Weights of a small transformer language model.
Architecture: RMSNorm before each block, biases, untied embeddings, normalized queries and keys, gated attention, hashed n-gram embeddings, an embedding shortcut, learned residual scales, skips across layers, capped logits.
Each number is 200 + 40 x the weight over its row's rms, rounded and kept within 0 to 999. Layers, rows and columns count from 0. The size before them is the row's rms in percent of the matrix's.

# down: layer 2 MLP down (transposed), 512x192, rms 0.0571, rows 498-509, columns 0-191
# gate: layer 2 MLP gate, 512x192, rms 0.168, rows 499-510, columns 0-191
# up: layer 2 MLP up, 512x192, rms 0.179, rows 499-510, columns 0-191
down498,107,246,207,194,135,226,172,278,169,229,210,169,158,186,173,249,167,200,154,243,163,235,257,140,176,172,207,178,213,253,244,199,230,246,198,203,194,155,149,187,199,200,187,156,246,217,224,189,161,251,207,163,212,165,209,153,234,292,291,213,213,158,218,170,152,225,270,213,206,189,184,156,173,255,225,199,251,189,195,245,216,276,262,209,141,250,150,145,160,224,232,161,142,187,217,222,193,143,189,225,191,213,275,188,293,194,251,130,226,109,199,189,235,289,161,190,282,200,153,250,101,150,227,207,214,216,165,160,271,188,226,292,137,237,304,171,169,231,154,177,171,195,167,221,254,255,156,214,195,190,211,205,224,228,225,294,169,252,209,230,184,188,183,225,229,202,204,256,182,188,223,97,197,188,213,186,214,165,224,243,235,243,248,183,197,223,194,232,208,265,176,192,231
gate499,085,220,136,220,196,219,204,173,188,306,225,216,188,209,230,244,148,184,254,233,209,235,258,221,177,217,213,82,140,161,256,164,199,175,246,267,153,205,239,147,116,206,188,181,214,152,213,182,165,257,124,122,191,169,187,227,244,198,233,166,180,189,210,217,185,209,221,206,223,170,194,145,263,190,194,184,227,184,190,135,258,173,151,308,234,127,203,166,183,292,146,244,239,236,169,192,180,248,197,245,277,233,212,172,246,178,185,165,73,152,187,208,238,154,251,213,184,186,198,150,192,184,164,114,126,206,192,211,284,172,185,205,260,139,152,231,154,177,196,161,202,255,129,228,271,151,239,175,196,165,179,173,258,151,220,187,217,227,245,183,264,200,227,180,178,160,211,213,173,225,164,197,148,163,167,197,137,208,159,160,240,243,210,195,155,224,223,198,171,206,196,192,218
up499,085,197,255,213,233,141,166,241,241,215,247,248,202,253,328,164,251,232,203,229,247,187,164,203,203,198,208,267,248,251,163,221,254,127,188,227,198,179,253,159,172,236,142,203,122,225,219,263,123,217,214,158,248,167,151,225,258,214,169,145,126,183,186,90,238,205,201,180,121,234,224,185,216,261,127,137,219,226,228,166,244,169,199,191,186,190,207,195,268,160,247,204,256,228,205,180,182,233,218,200,235,209,254,143,179,143,197,160,236,172,220,205,200,241,220,150,236,260,234,139,168,190,209,200,175,145,212,169,196,193,115,189,156,188,227,281,194,278,203,208,256,196,135,195,225,191,247,235,244,177,268,211,234,183,139,174,178,179,145,175,249,213,223,133,260,244,255,192,166,180,246,270,229,179,147,181,163,234,284,217,177,198,179,246,193,198,157,194,145,178,195,214,195
down499,087,178,245,165,212,200,140,269,194,220,220,168,188,196,261,103,249,200,135,237,207,199,157,220,173,231,262,302,266,160,164,244,235,203,183,168,192,173,183,145,273,252,184,307,170,164,187,199,131,240,275,252,251,224,198,200,186,135,197,168,143,204,201,167,231,137,205,161,128,198,231,188,193,251,200,184,197,212,212,167,229,219,211,148,202,201,248,241,261,190,226,202,157,286,216,235,224,224,232,208,204,252,273,118,229,193,193,89,211,271,250,222,195,222,221,189,284,228,166,220,256,278,231,204,190,171,182,177,176,125,204,207,118,153,251,227,236,194,219,265,224,207,199,220,228,207,195,165,221,226,243,175,225,213,153,172,170,189,181,189,208,223,245,165,223,192,179,150,216,168,203,153,202,184,63,147,190,207,274,181,143,191,192,224,184,201,171,179,158,132,191,187,204
gate500,112,196,263,270,217,198,218,192,165,186,268,138,201,237,154,165,203,205,289,203,234,198,198,216,229,215,214,162,240,198,135,225,229,213,204,207,188,271,186,195,202,175,140,214,274,252,193,241,277,195,261,226,184,310,232,285,163,178,283,149,152,246,204,180,179,168,236,164,226,222,209,202,208,160,142,195,215,167,124,198,185,236,198,157,151,167,196,176,144,244,202,108,156,158,165,229,149,225,240,230,186,263,205,261,237,185,149,204,186,195,314,193,131,151,202,232,233,175,129,207,229,239,216,171,174,175,190,240,109,280,186,229,228,173,184,200,194,201,221,163,187,131,259,154,232,186,183,258,209,138,244,271,179,125,248,216,179,270,266,162,194,186,182,219,207,226,195,264,157,242,217,193,233,156,156,241,202,223,170,146,161,226,216,222,195,172,238,216,165,221,210,120,202
up500,101,189,193,165,261,161,181,139,212,189,268,225,125,149,209,206,225,264,255,143,237,238,195,149,206,252,242,209,212,137,247,177,180,178,181,158,234,226,183,161,236,179,186,180,223,172,226,199,263,154,247,170,194,268,216,124,224,192,250,219,148,239,220,148,187,126,254,174,148,259,216,210,263,106,205,206,209,256,185,153,136,216,176,236,203,181,209,180,197,176,172,157,161,233,161,218,146,187,235,217,188,290,243,240,178,234,182,93,171,142,177,233,186,192,133,186,171,165,157,238,280,252,188,153,140,155,193,161,213,216,222,165,244,207,167,227,185,187,215,147,176,153,140,150,207,135,168,163,266,187,180,254,232,182,203,244,198,205,191,222,218,229,247,193,173,277,193,237,184,130,214,121,270,188,100,288,251,224,209,146,211,207,184,190,184,135,183,234,148,165,217,208,208
down500,103,238,132,222,329,212,113,103,211,181,292,143,163,137,239,192,199,167,227,204,199,214,191,167,129,177,235,136,247,193,162,160,182,160,199,201,180,151,181,157,245,222,156,204,196,186,234,204,238,145,238,208,175,232,196,199,156,183,255,212,189,206,247,180,162,157,280,100,251,221,179,157,181,265,182,256,276,208,225,180,215,260,271,215,186,169,191,204,121,148,188,122,226,197,208,149,165,183,206,212,169,237,163,234,232,199,254,217,150,246,259,174,241,178,218,196,157,124,184,225,253,188,179,205,221,184,237,195,160,210,218,109,185,306,235,189,206,221,170,175,226,293,163,186,215,195,205,208,189,173,161,196,184,126,233,185,188,212,197,214,221,233,196,163,131,193,194,284,147,196,137,185,193,207,185,222,212,197,182,215,231,190,178,170,240,120,252,112,188,175,177,159,231
gate501,099,218,221,154,227,259,221,184,142,292,146,187,244,251,187,186,224,221,214,209,137,185,191,155,243,267,231,138,210,196,214,173,253,233,190,180,188,264,193,202,226,120,221,177,202,224,237,164,204,180,246,83,190,173,178,195,148,113,216,245,181,218,164,219,165,249,195,223,238,190,229,216,194,211,238,198,149,228,226,239,272,236,275,198,167,139,193,176,118,221,162,256,107,200,252,229,135,148,160,232,141,176,183,241,170,161,188,219,242,165,223,217,221,184,240,159,224,190,201,178,120,267,203,278,285,156,202,186,172,229,241,218,195,152,197,200,194,184,137,182,176,206,238,125,214,204,259,203,202,164,213,208,168,208,210,242,242,201,132,139,204,183,186,221,251,244,236,131,226,258,161,163,243,195,206,258,93,194,154,261,219,165,208,227,289,243,226,225,250,227,215,186,254
up501,097,180,121,182,208,166,236,180,165,248,181,255,211,181,207,158,282,178,208,249,179,209,197,109,186,166,211,172,251,211,202,214,191,176,169,189,223,252,245,136,230,199,257,178,181,277,235,119,156,205,221,242,171,204,159,243,101,131,216,198,173,133,157,164,264,274,217,233,177,200,151,198,216,193,196,224,170,150,169,217,166,181,220,277,185,237,236,136,208,203,275,196,241,208,185,119,277,196,256,174,186,175,198,209,226,101,232,152,196,141,201,197,143,216,223,208,314,223,177,171,169,200,178,180,180,117,217,185,213,213,220,237,249,208,139,204,219,231,199,229,200,122,137,218,191,195,206,281,170,223,223,131,154,253,236,234,215,188,231,276,238,140,192,187,202,275,149,244,199,199,198,220,124,190,234,222,123,208,204,244,142,197,209,165,181,241,238,166,249,221,155,256,206
down501,097,182,233,166,150,285,228,207,187,198,222,188,146,270,132,207,214,255,200,275,222,231,210,85,165,205,189,74,221,236,158,169,197,190,199,162,169,271,222,159,189,214,227,237,211,241,195,165,234,121,244,271,165,175,149,177,208,184,257,181,174,208,173,169,179,284,124,195,219,199,267,187,188,277,244,294,204,246,141,230,214,155,227,194,154,159,242,270,205,194,256,190,207,138,216,172,286,223,158,240,211,208,149,157,153,221,189,202,174,225,196,238,186,207,217,202,165,240,237,227,197,218,192,293,232,143,206,208,209,225,225,251,222,179,232,265,230,238,240,160,169,219,257,192,212,263,223,201,142,183,310,123,161,213,257,204,196,153,142,162,155,179,180,219,245,197,176,155,230,157,254,219,141,161,272,200,238,181,214,208,196,171,194,216,184,175,229,194,222,238,226,180,208
gate502,107,219,239,110,213,192,138,168,197,199,178,227,155,223,224,244,188,205,210,218,119,173,347,168,171,179,226,153,207,218,155,179,176,179,193,218,265,256,238,260,228,117,266,173,192,204,207,209,231,164,238,163,189,117,207,136,156,202,198,174,206,176,236,234,183,225,222,236,186,233,166,262,228,196,201,218,251,188,236,161,256,215,246,193,171,158,188,230,124,266,271,242,291,193,178,215,195,211,215,255,172,147,312,250,260,166,260,242,228,239,181,167,167,130,242,161,216,223,250,258,161,194,274,196,209,112,208,165,209,251,212,179,178,152,173,199,140,216,166,184,162,197,181,213,152,255,148,183,189,259,228,185,135,138,211,186,149,218,219,216,116,204,204,140,217,202,210,195,238,269,208,188,227,220,216,192,160,215,194,238,156,243,153,219,137,218,162,186,142,259,187,197,211
up502,101,208,227,137,149,177,176,205,203,209,258,162,194,152,276,200,163,209,207,168,185,153,186,197,262,209,216,146,224,129,244,231,169,130,225,133,257,168,189,216,207,193,172,180,216,180,201,224,149,231,215,247,194,170,269,245,256,273,179,307,193,146,214,175,182,250,178,233,197,214,242,221,203,173,266,178,185,216,215,192,278,156,168,144,282,157,227,215,185,184,217,170,240,189,224,180,191,236,196,244,211,180,200,193,124,142,198,234,232,176,238,282,202,141,167,163,237,148,189,200,202,220,202,184,219,117,225,158,174,146,125,230,133,217,145,201,146,204,229,168,204,200,151,217,216,179,227,111,218,218,144,126,161,230,258,199,151,235,304,228,213,217,228,188,174,251,180,295,157,215,206,218,230,205,166,263,162,151,233,246,118,281,120,180,205,234,166,204,166,225,202,242,267
down502,107,214,162,154,222,170,226,170,170,258,234,175,202,148,215,283,193,278,242,233,203,206,190,190,292,116,176,150,161,182,185,262,147,181,217,161,208,199,221,161,248,214,242,193,240,155,198,269,182,169,237,172,290,241,242,240,193,225,225,271,267,129,166,250,229,157,242,211,208,230,214,173,113,146,292,209,283,192,155,161,176,139,215,247,210,231,189,110,175,204,188,257,168,209,165,139,172,192,174,217,208,206,155,200,227,211,249,181,233,199,157,206,221,190,176,170,158,124,224,199,177,208,141,224,200,220,272,210,160,174,198,129,164,221,160,196,134,206,170,257,197,240,135,172,160,166,151,157,230,213,157,153,197,234,148,149,196,283,224,215,129,164,163,226,149,200,242,164,182,196,188,194,191,210,175,260,232,184,239,201,99,181,201,106,215,213,177,243,168,231,255,226,219
gate503,101,235,190,171,247,177,210,197,218,197,274,162,214,291,202,245,174,222,150,157,151,148,215,226,241,175,166,247,203,232,153,222,189,207,270,236,193,218,134,218,231,133,203,180,218,160,203,270,202,189,153,187,179,190,151,240,175,245,203,154,226,217,184,150,197,273,230,163,185,148,227,198,158,236,214,140,162,118,200,197,167,234,223,214,198,168,201,225,148,217,238,198,161,205,154,184,154,171,216,177,178,217,242,295,222,243,144,174,219,196,162,255,224,125,255,127,209,183,154,178,86,219,226,108,212,194,162,197,210,162,274,185,224,196,149,216,233,170,277,261,177,167,227,206,283,257,140,213,181,228,231,167,135,183,200,200,161,220,138,212,235,163,117,247,232,197,173,282,205,186,151,185,195,201,195,124,161,170,192,169,216,289,239,162,179,157,230,147,139,226,296,162,193
up503,106,196,201,235,237,180,168,229,271,149,165,171,158,127,193,221,229,217,205,241,195,152,207,153,227,168,236,191,233,179,186,167,96,191,199,247,292,249,198,206,166,146,203,243,122,226,165,248,225,128,177,168,175,269,113,190,112,186,186,231,158,205,154,208,189,228,265,217,257,242,236,196,177,204,258,217,202,219,161,180,155,227,136,169,214,205,134,178,152,241,218,171,183,226,219,172,146,236,131,164,186,204,244,246,211,230,232,177,205,196,255,238,140,190,140,252,103,207,192,187,229,203,289,213,178,191,202,200,197,270,179,189,225,200,221,178,187,216,231,121,116,264,249,180,227,192,232,165,174,244,187,169,213,240,145,120,293,242,207,277,269,169,188,250,277,191,186,173,203,178,242,227,188,235,222,190,167,186,193,186,185,258,237,196,236,155,121,125,226,176,169,172,236
down503,101,200,178,195,154,185,148,217,116,145,197,224,225,281,195,223,213,166,190,235,139,176,206,241,187,169,240,169,149,214,223,169,248,199,214,250,241,173,217,213,158,174,176,210,235,179,227,244,220,195,170,124,247,175,158,204,225,137,186,169,204,175,149,193,181,204,202,236,252,167,259,238,199,165,219,170,215,193,264,188,113,295,204,222,213,193,188,227,240,155,288,219,221,249,207,162,203,194,192,233,135,289,224,163,167,169,178,153,207,179,250,241,147,292,224,222,213,243,152,135,224,228,292,234,159,185,174,261,132,221,158,187,262,232,121,177,266,191,199,154,142,204,216,94,179,200,212,235,202,239,232,156,189,138,177,190,178,192,221,264,224,173,239,234,236,168,238,169,257,223,155,178,250,140,234,181,222,123,201,192,268,188,300,211,182,205,231,202,184,245,261,129,265
gate504,111,163,218,193,187,178,166,243,227,245,172,229,158,203,182,256,200,198,150,162,166,265,90,266,252,242,164,284,123,178,216,273,217,202,154,122,237,244,191,211,296,191,202,232,196,91,172,180,213,190,197,165,206,275,183,234,209,150,197,184,248,173,204,218,233,204,207,217,243,250,210,165,245,186,162,216,194,195,191,259,123,194,281,231,218,153,160,276,238,280,189,230,129,177,200,260,242,197,257,129,202,252,150,208,230,112,270,208,155,191,228,230,232,232,173,152,190,260,214,178,150,194,196,216,256,259,209,111,201,261,169,190,234,201,162,151,122,164,211,216,218,177,158,183,203,194,165,174,206,220,242,171,111,189,260,238,179,211,175,214,261,237,222,160,228,169,134,187,193,202,205,206,226,170,165,242,160,247,134,218,222,219,173,188,204,219,180,256,233,241,219,210,211
up504,106,266,256,149,261,102,162,195,194,174,156,230,148,268,163,215,169,230,244,173,223,234,127,216,150,158,207,191,217,214,155,152,192,155,141,75,219,238,170,213,212,167,186,212,197,197,134,213,182,148,160,195,162,191,171,169,253,201,229,230,167,238,269,242,232,208,237,213,138,261,206,161,246,234,230,204,224,145,238,214,208,282,202,272,223,191,196,254,255,185,132,194,220,218,168,135,192,261,169,207,119,163,150,227,200,175,153,208,225,207,165,198,250,170,213,211,203,211,263,188,265,218,225,210,214,152,160,198,232,157,255,136,164,216,241,245,212,190,184,125,226,281,244,162,174,200,198,201,188,253,237,208,259,269,211,164,157,112,164,245,219,147,170,150,199,197,222,291,158,194,241,236,175,232,227,148,239,197,158,146,207,195,187,180,241,186,197,130,165,230,246,165,265
down504,103,100,109,265,123,217,152,248,278,254,196,220,188,157,186,269,174,232,244,201,148,233,190,190,281,231,165,193,181,176,190,239,176,167,184,172,169,135,151,180,244,215,216,227,196,165,138,247,217,192,179,182,238,210,225,202,159,211,250,202,192,191,253,233,231,164,230,188,242,189,200,191,209,159,202,173,174,206,233,238,183,224,184,242,207,263,238,152,243,261,263,191,249,159,280,247,256,223,178,145,188,152,219,187,225,177,226,161,208,212,218,254,220,204,196,211,159,217,215,180,76,138,205,192,245,213,169,171,174,223,166,312,200,218,267,245,143,237,191,156,235,202,224,176,221,253,136,217,195,286,206,140,203,233,232,206,181,232,218,260,165,149,266,156,331,200,195,149,153,177,168,182,198,216,217,191,144,263,187,178,180,163,173,274,244,227,204,167,216,211,201,138,146
gate505,103,182,129,229,218,222,159,202,131,219,181,178,212,206,222,187,183,187,194,234,193,197,178,221,258,246,171,193,174,178,103,175,269,178,170,243,151,171,183,256,213,258,172,224,208,214,208,198,186,201,203,164,170,209,236,224,159,182,158,193,262,205,132,266,191,144,220,235,169,208,227,270,220,177,211,188,286,160,271,240,162,242,225,203,311,170,162,222,283,185,185,231,166,259,214,159,241,250,230,180,180,142,197,128,249,225,168,188,223,234,224,174,129,195,141,197,162,166,218,185,205,240,176,238,224,273,274,172,159,265,212,227,245,213,250,179,185,243,201,162,152,154,203,155,148,277,301,251,274,306,182,74,154,235,183,130,255,199,199,146,184,148,190,207,266,153,181,187,157,178,191,229,181,220,231,169,182,230,213,193,277,180,188,234,185,207,201,174,242,212,198,176,189
up505,108,250,187,163,281,166,100,243,224,253,211,203,230,173,199,170,248,202,176,280,164,151,171,239,144,225,264,185,175,192,235,193,211,153,205,142,185,240,253,228,179,166,164,303,197,215,204,201,197,249,151,205,214,207,175,207,179,206,286,191,242,165,240,230,182,198,217,313,232,153,138,264,150,188,206,169,152,194,226,187,168,144,211,157,95,198,155,176,143,217,157,141,240,158,239,160,209,181,208,158,222,227,170,132,207,135,166,113,124,208,212,171,183,243,206,211,175,242,164,170,185,229,233,236,261,139,193,229,226,226,170,188,197,249,246,175,191,196,252,208,220,212,190,255,241,276,224,252,169,194,278,168,171,207,208,160,253,211,222,242,179,110,198,259,189,155,199,200,171,233,245,181,293,217,159,149,188,143,145,196,198,235,266,209,211,198,138,183,213,229,201,186,263
down505,101,212,243,207,104,191,197,144,240,266,153,205,160,235,189,131,215,228,157,252,214,192,210,148,149,201,152,217,276,111,197,180,166,204,137,258,253,164,223,247,196,277,270,164,190,170,193,171,272,229,130,240,171,251,186,89,295,227,242,218,229,248,210,221,202,227,236,208,198,236,150,169,225,147,173,296,126,155,191,201,173,166,165,218,185,163,261,171,228,200,186,164,191,242,214,112,222,152,271,243,175,145,189,216,168,175,183,243,255,244,226,155,254,171,202,207,237,146,221,198,187,194,191,207,226,224,121,181,189,176,230,205,207,134,256,200,159,164,192,194,208,155,176,162,153,248,159,164,240,127,255,291,205,188,169,275,171,215,192,240,235,181,141,173,168,169,169,249,214,213,175,177,176,204,180,205,169,204,185,197,206,180,183,166,145,186,230,297,197,208,172,227,171
gate506,101,183,250,263,267,186,254,230,178,193,199,230,196,273,211,234,249,172,157,212,200,244,117,219,156,272,127,209,208,211,161,213,216,281,278,161,204,163,219,213,228,208,195,173,262,250,198,215,282,157,267,196,200,161,166,160,148,158,203,227,109,160,229,232,190,244,184,170,166,231,215,202,206,192,214,149,135,146,132,223,149,218,196,213,169,216,185,191,240,226,127,217,228,193,251,206,209,210,258,181,190,210,228,247,201,164,186,245,162,234,133,216,176,138,134,162,218,209,224,223,178,215,137,226,199,165,120,186,240,151,168,169,140,271,157,174,225,157,213,160,166,112,235,196,234,185,137,205,201,186,141,246,219,219,223,216,169,211,206,196,231,163,188,160,212,265,206,316,199,218,127,212,221,205,213,207,256,195,201,176,277,130,205,63,206,196,201,167,176,200,240,133,156
up506,098,147,195,242,153,234,250,214,185,233,172,252,223,233,212,150,148,197,228,278,180,199,245,144,267,174,215,250,187,202,225,238,220,222,255,181,185,198,107,128,276,221,274,197,226,183,196,198,177,212,96,197,279,153,207,236,178,227,183,177,218,258,158,184,204,212,210,236,260,209,208,66,207,205,119,270,173,214,299,239,209,204,158,225,192,140,146,150,217,269,247,182,165,174,194,155,177,208,217,222,223,141,197,155,224,166,174,175,263,218,245,174,257,205,145,182,261,211,134,222,181,207,191,192,182,197,271,210,147,237,218,170,181,181,251,226,159,191,177,178,273,230,217,178,216,137,221,283,189,179,202,128,192,193,242,202,297,229,212,209,202,209,248,223,193,194,210,148,218,174,241,183,161,208,201,130,108,201,190,174,203,209,215,192,162,266,214,212,173,207,147,229,293
down506,105,207,179,188,166,124,191,266,212,188,152,116,232,222,150,191,150,140,183,218,231,285,209,213,197,161,193,240,145,108,189,216,190,199,196,159,184,192,215,172,241,193,258,188,167,204,128,236,186,194,231,180,187,214,278,226,257,160,282,226,210,194,117,197,168,164,214,255,191,159,227,94,203,196,207,199,188,195,205,259,198,196,142,179,209,210,212,154,226,225,148,156,182,223,221,184,196,186,200,247,219,190,255,194,188,234,162,225,241,181,225,244,235,209,264,173,222,236,184,158,236,165,242,197,247,192,181,140,48,176,128,156,136,177,185,271,165,194,215,189,157,186,209,169,308,245,203,197,193,210,150,128,165,209,213,180,198,172,235,274,174,258,171,252,252,166,223,167,151,149,218,262,222,172,220,194,215,205,314,278,237,140,210,132,252,208,166,166,208,186,231,173,193
gate507,096,82,216,189,232,235,207,169,214,234,196,210,188,246,219,195,173,135,177,148,106,189,236,115,136,267,184,191,147,282,255,216,172,270,196,184,155,280,271,193,181,246,246,210,247,180,234,186,220,225,210,142,220,182,199,166,229,145,201,198,171,168,217,243,202,235,262,160,212,235,186,249,160,135,211,218,310,247,196,128,178,177,169,170,207,190,192,170,198,135,159,144,280,153,141,235,136,253,199,189,181,224,172,207,150,171,218,180,182,168,157,169,244,229,158,259,166,136,188,191,162,243,265,169,269,245,190,275,238,193,200,208,167,170,276,213,264,239,216,210,202,155,226,145,223,161,198,128,236,224,190,213,208,186,146,181,183,163,307,217,234,216,186,185,254,190,160,221,190,179,245,191,212,163,181,214,175,227,189,224,164,197,199,236,178,228,163,201,257,187,243,257,116
up507,097,244,288,172,183,159,235,238,213,195,138,258,186,221,185,187,213,189,291,179,202,265,188,223,211,260,198,228,174,139,161,251,203,156,223,169,153,184,162,250,160,238,163,222,194,214,149,183,311,198,207,257,217,191,131,226,250,234,167,203,155,209,95,232,211,222,206,183,257,178,209,182,228,205,221,217,214,200,156,235,213,316,237,180,135,205,156,139,229,216,200,166,217,173,155,205,268,199,157,192,212,244,175,161,319,141,249,218,199,232,193,220,248,185,189,202,195,181,202,285,231,219,189,101,215,135,222,187,146,186,223,181,148,188,189,246,168,158,222,220,168,236,166,111,138,195,138,187,200,223,203,285,255,233,210,206,270,220,187,208,168,168,217,242,183,166,242,219,223,225,165,180,177,217,225,175,220,210,211,189,260,202,246,149,261,138,175,259,167,160,87,212,202
down507,089,262,168,159,140,231,162,311,294,222,228,184,251,93,200,215,230,259,118,204,231,135,175,245,194,153,252,179,228,193,211,232,154,226,182,185,194,189,170,223,139,209,213,172,227,133,211,260,202,208,181,219,168,209,228,233,241,210,321,253,201,206,148,230,143,295,163,186,222,201,127,167,178,185,187,206,167,200,95,111,222,264,252,144,209,186,169,158,153,203,271,247,189,202,184,163,193,217,259,218,252,217,214,199,222,197,130,225,265,208,194,162,176,170,287,204,207,203,180,194,139,216,309,225,223,175,175,227,195,235,214,150,202,177,180,198,221,236,215,192,243,257,200,234,155,165,164,216,134,196,197,221,179,242,229,222,145,251,190,212,166,170,157,187,184,250,203,175,190,265,138,187,185,232,238,204,189,199,167,247,231,213,221,173,150,219,224,197,223,108,219,224,156
gate508,100,260,181,193,223,264,189,163,215,180,187,183,252,227,141,231,217,179,212,184,164,165,147,144,158,253,156,239,175,120,289,267,213,234,223,255,240,168,201,163,255,232,143,168,259,277,149,182,253,155,171,206,306,181,178,185,228,260,181,105,159,141,207,160,240,200,144,230,122,193,172,236,148,165,237,256,174,198,213,196,202,164,261,218,214,230,208,305,188,169,206,203,172,212,217,203,218,147,159,234,127,203,267,183,175,249,213,247,244,185,204,181,161,220,227,246,238,171,140,236,169,167,241,192,148,218,203,153,122,244,234,155,270,216,202,165,203,164,209,260,193,206,162,216,183,251,173,178,221,232,206,214,250,183,155,206,211,142,274,231,257,65,192,155,260,157,157,183,170,228,230,164,209,194,242,179,219,212,215,214,190,199,224,173,199,191,180,229,184,264,233,157,242
up508,101,181,186,159,223,136,193,278,176,199,183,238,121,152,162,207,243,177,177,255,223,163,262,260,243,183,132,244,203,130,206,178,227,170,255,198,220,200,210,210,181,170,228,177,172,227,298,232,178,216,131,146,195,240,134,261,170,200,177,178,182,236,218,186,152,152,220,186,216,162,233,204,242,177,252,138,164,209,197,209,264,236,212,171,290,241,237,118,243,286,199,165,190,175,144,219,254,174,191,244,198,170,201,172,180,190,218,216,215,308,160,133,197,210,94,167,167,197,233,149,184,228,199,196,297,244,235,194,197,185,280,168,155,232,208,184,232,191,213,165,146,190,230,218,208,255,179,261,202,199,225,230,176,198,235,203,202,152,169,143,162,248,113,162,162,210,183,188,130,207,165,139,164,221,208,215,184,282,192,199,174,220,129,206,207,190,268,198,235,278,138,269,214
down508,101,174,172,205,232,176,318,222,196,249,200,192,186,295,179,183,226,233,211,195,213,184,191,213,224,303,258,197,139,173,207,203,246,204,154,201,147,174,177,143,217,186,171,259,171,147,166,193,207,263,218,125,198,185,216,167,255,128,215,128,246,215,129,199,182,198,165,168,247,179,189,127,190,164,219,217,227,164,189,220,183,239,286,164,157,210,213,184,231,201,200,205,176,206,213,142,262,215,192,221,221,272,179,227,239,233,175,219,176,259,203,182,197,245,174,185,236,97,226,218,192,206,141,178,253,175,189,216,274,110,164,105,222,151,186,227,235,203,288,203,196,207,218,180,211,213,225,251,198,203,184,215,239,158,183,197,176,167,193,235,158,177,158,146,224,172,185,170,199,173,182,153,232,267,239,241,142,258,272,241,147,184,107,175,170,120,118,183,251,132,206,133,260
gate509,103,248,156,162,176,195,253,224,178,188,172,198,253,149,173,246,110,256,214,230,143,183,191,152,254,253,246,218,202,180,189,228,291,208,115,211,236,209,148,238,327,232,175,125,229,207,200,243,167,187,203,173,162,211,164,219,125,230,151,244,165,209,163,163,175,220,182,175,165,165,248,224,161,186,152,152,241,183,229,233,214,224,220,224,192,203,187,192,229,195,252,180,239,221,129,240,213,148,268,117,212,224,239,173,229,224,180,137,226,111,182,200,252,231,226,202,138,155,211,149,195,243,177,280,206,198,149,247,218,149,231,252,223,182,234,143,199,184,252,169,186,179,251,257,239,143,184,222,269,250,171,206,213,243,193,168,180,159,176,202,183,220,270,167,250,212,199,204,232,288,280,140,206,207,241,236,190,182,163,233,182,206,281,263,137,178,232,167,237,234,146,193,142
up509,098,204,225,203,268,255,223,161,189,171,250,189,244,199,190,258,111,306,142,165,171,185,214,220,278,173,170,250,172,156,124,198,170,266,207,224,186,154,193,214,230,229,223,144,159,232,155,239,152,151,210,212,240,205,194,275,117,228,173,271,177,190,180,281,207,259,286,242,175,162,222,190,164,195,165,198,228,131,187,183,207,182,196,186,260,208,288,210,180,217,205,167,264,226,192,286,210,160,199,187,166,285,207,264,192,209,210,163,197,116,198,148,217,208,227,201,157,237,219,173,283,197,168,200,180,236,174,247,191,103,201,188,202,272,211,242,179,136,244,198,154,134,221,183,165,176,251,189,204,242,120,144,162,215,202,200,260,168,202,211,190,195,245,196,162,203,192,168,221,275,241,205,210,157,171,237,262,209,176,135,162,267,214,228,241,200,144,196,178,250,261,200,184
down509,099,215,205,213,194,170,240,189,183,183,165,212,209,155,236,219,202,249,257,182,174,246,176,204,228,191,163,198,237,235,187,161,222,249,116,236,262,187,207,230,250,150,206,226,271,167,175,131,118,227,251,186,189,197,236,239,116,226,155,194,204,209,198,231,145,220,205,212,173,189,200,137,197,166,275,142,234,80,227,141,177,193,192,230,220,276,160,189,244,218,214,148,220,217,227,212,93,207,176,209,228,227,160,160,247,196,195,162,229,150,242,171,214,236,219,218,239,127,137,130,171,176,195,187,179,300,161,247,159,138,208,251,239,230,206,128,242,197,166,162,189,230,248,184,173,157,138,251,183,213,132,118,169,235,270,267,157,230,262,200,207,173,200,206,218,252,236,218,200,307,269,185,239,248,213,219,141,213,161,212,161,245,219,211,200,176,203,265,206,185,167,274,175
gate510,102,134,230,173,113,235,186,202,215,187,204,160,184,132,196,169,162,144,263,195,235,196,171,132,218,128,239,157,255,212,207,165,210,204,157,213,271,136,166,246,179,230,169,236,209,196,207,144,233,158,180,195,177,177,243,106,197,164,181,192,254,297,157,150,132,138,167,270,246,229,211,201,127,209,170,160,186,174,279,257,156,215,256,195,212,204,229,211,209,205,134,208,138,172,206,207,237,203,153,152,242,111,236,151,180,178,198,179,168,187,232,209,174,233,189,207,230,158,194,259,217,189,146,212,196,120,243,209,211,242,221,176,187,245,134,205,250,169,230,247,160,184,149,241,183,261,219,251,153,235,191,211,175,212,213,233,248,226,195,148,183,265,193,193,221,270,139,161,189,192,180,242,163,150,187,205,160,202,169,152,198,317,192,98,181,270,166,170,218,286,199,205,175
up510,100,204,196,324,173,164,94,133,210,182,176,200,290,233,182,180,208,171,171,249,212,286,208,241,172,170,201,177,155,147,204,202,207,216,261,223,268,173,238,242,135,179,204,137,218,195,140,262,247,285,167,191,206,211,225,240,202,165,239,168,312,114,194,202,209,266,212,85,227,217,197,222,264,221,248,202,221,175,151,191,198,187,171,234,206,279,200,259,215,122,276,179,193,178,267,198,196,214,247,197,102,201,216,212,194,203,174,226,160,200,166,158,214,98,177,193,221,167,204,186,243,214,260,162,243,206,193,286,203,167,176,187,146,194,234,195,181,231,210,177,215,131,174,209,192,206,148,199,214,268,194,227,206,164,253,225,231,179,216,219,158,205,185,199,240,208,235,225,277,150,200,199,167,200,222,252,192,165,155,192,209,163,189,219,194,149,205,186,246,220,233,161,297